Each number is 500 + 50 x the weight over its row's rms, rounded and kept within 0 to 999. Layers, rows and columns count from 0. Numbers have three digits each. The size before them is the row's rms in percent of the matrix's.

# o: layer 9 attention output (transposed), 512x512, rms 0.0399, rows 238-248, columns 0-127
# v: layer 9 attention value, 512x512, rms 0.0426, rows 239-248, columns 0-127
o238 095:600467515488510507473559528490575515493600464405574556527460470469538541492494474527501535460605416454476583520549433578474489510514486511516480469524502511525555446502571550507424550591515529544485486493479472447540442485491547557422544572564418425552514538461505542537515533469592504470517555348421486553527524561471619594456492485563490516518522468512411488410488469468434541506546
v239 096:508559457513502429474461461527503529409463503461524526518532558548501464578531541509389488436525586568476535504534500472564581482499504445483517441445486399491521448496482459556541436484559563491501400552512479563421581518515421474527461459449486508550449562517419516439573634518590525486507510535565537526475464525468545483435538514471494461458467432458576522552474538490556466459415
o239 094:489478511466536559507462469501479421546580581515530528483444404532579414494485478507536542521479535523480532480486552525499533608411398584478458475432523464554531468484464445507454422495535440485547502517511570479527415533510530508550496516542456489441583547473491488485386391627508593555487465489460422426580573465515544555513559519581604515530493483508455478392389588454449488474469
v240 095:481481557541487527462520396360488557481463501500492477542538460483548366468594466446505477474465452481391487414461523566565568545457481465432540544498534478465487386586486457530573513469424471413432579463529548485530567597529530472458458515478498430499432469481461490435536418568496561406516456450529442530540558529515436488562591500530626461570608465503562497535490479485487481504465
o240 093:558535413540537463527548515489479474484574553438527389525481506597559482537511489461535522496568520570511603512519442617540512458484508485484524537551448484494488513476436386461530508500522540504640478539507471467572463488507568499492528587622519531555524477558551451514607600439490449602447637456536505532406473477458473373468435480581539473519502498460385571472514520527487516576531
v241 104:429461443537514481515490484565556496542522523511483484551476520491469543551482511561400540492538461521463407500415513548451494480486512447578571535521587553549494468514570535501480498545500508508520457494509535498492413460478393524551478496605449560540465558539484443503488523535486497508463553532546545454507472591467521467621497435447520466449564511491369645537482457485520513456493
o241 101:537476538516554431544560507487430560514605503546486527574503470492523466523504508524485529411567510496561578472547469535613504614497528549465425498600543459540500446525518489475491550460568470494337432512508486454578436500535456542472519464476540472511578452475498459469498509547574516449533470513447431461466477531472520467480478497560505473541619532518487453481464424348489569501471
v242 111:479476448502510574487470442486505535435545506452496470399457425397508551484529511420580516491473489594499651427471474461605547490523603498415442560381472494443505412530410545463509516452498466497466515511503501492511539445495500557445517474518559410481490482500511472496587438537449534439568474423485579549497469502473502505501585481468470529591455495516499469468522433463528517439474
o242 109:520478458520511583539485520530494443430477565500564455461560509531507501563492456460494441530549522499446444514478476460463438372450462498591644517476423469518513554505456485601580501477426466563559524516606619506481576511531564464641549515452442512520495521524454504525550450536492520631587531526551465522470552567517542514532471482453551485473466492497531506465445573579504457496491
v243 100:488460438470473411557521592519497509420486450486500501451477525513476559453447598493558499460536451457443376457442492492541489471463512558622498475457468497519428613555520560526517572507460569492472505508478481527478498510460545367585559504450459499470517470480491516472447549490502554593480453468580490530525452463546596505523522555650461509542513553478526558494496600502426460495489
o243 098:447517493403457504447425510531479507481454511599505562499482556435517533508545570526525535502536508425540443547569505418547520465553529454558449486460530458459491385415456461504480420551558420551523475502466556508489470385456541542467434459501466515394445534538595550469493441485464510388441524503460500493490484505533401503490504550478470584442452486469575485534559424480488475457439
v244 098:525552519494522473548524568466444513512492472513480545494639468522405525475582479396484482522522491374486391554469531404608530478555474475607511488579460506535440481487468477501604560461406512483411494487537458434433528523497545461539466544475581522507502381447448541531560536403561442494554503575464474431458472504573482476574539539575498448571523555460551475556504530497578560552477
o244 095:538459518574446504473477494525501458490453488400547442415490489476565508421454479450483531533554518493512638567549465650463527454438465513395494435456524422508463468491471461428483468549426452573526575541409434470528489445449417511462499520545480562559482472555529518528545392533455471483420560493511459573488538451439469457412578458516580495511462427489501522574616445482491509441505
v245 106:593529395556516561617570478442526500521524462540476498543567514534536565559497487487554534566524387545472511480471549525411537440503552508578555531565422480572524448528493488482474547564524507535456533457550545553470463533510515529524478553559462479521519464537524469499546550472479509523549435545437514455535473528466485394535582501470527591418535532461479537462520520621465506641537
o245 105:408523481526572497545596532458425499516599545550432540537499498507445490567467584496452501558484472562515412475471491483560497487487566455442439564440541524520458584474626565479459537438528488490448509535588486464536398476498551532422521517438568504454473607519438437570495473483493476525606410493477431582534541458463498523460491525509495571524562498507507499389508445553604435457574
v246 107:510435491480467532469452521456534546501429543519456488411518480464497564417529539430548542557488391480479522455402565507593428537419565496500622572531493482461438503569417547514500557488469548558457542541500519455575445524506450490526507487511558538563475458596494475484542378478569484470500447429484490485538580582559522523532471555530507535513565556524520448508495520518505501444565
o246 103:551513420550507559459522451511497469418595596562608503554581566468520544619599509514436570448480427552462451390503583587496507475438526474536475518472451501473499476551489423580466494535511475489551474554578572543457541445604562539468519555473475468476566622525582493448614556443570457578536558474451504543484479563485552472467482501556452502522517530380475473447515446527414456390482
v247 104:505505472512475487618495443461512478533536467561547541630572417585515533450513505535496547468498413552622550540467559532431539485521443548557505528473484520474457346468495585470450622624526443480509504510450458543524496515477513517461582451532352430442559532501522460495518445477418564461464459444563416523505490502524494545501556507405511419563484509600465465470472496538418485417493
o247 102:457478483567557464494528586485455608603573542446443424482454464461512567494439538479509552435538446513495484449499394542643484572528557447447532573545438454405546455546439531456536588474490502497453533501507503455505358526474506521504482476549544527454561525516470542532499545494499519543483477576504448502477452448583411509537347449521463486462613526415507472495543459483548537558512
v248 098:489420547480473384443472507383601545538526617478519433473406454569432508455427460479524532527505453448548444410482548434437509523472467471454540515566443465419537512519421482502515565380602468431458446491600568517504530563422446493532495541576541508494448477489543517496462474458514522475499479555484518508521488477515497456564480479487486543439492557553523468465542516415566449493611
o248 096:503551431512535573478483489567516538421496474563597544562430550542543482507496457454557542480491469521527542550505461467482515493499605454575578543498534514494550550546551443494519461545431466600559477555458343520510502525531621539569487405483474541464437440533523569526530488435498424480528577436532428599552552466548560524543525563524497457487498433433470450564447392512505490468520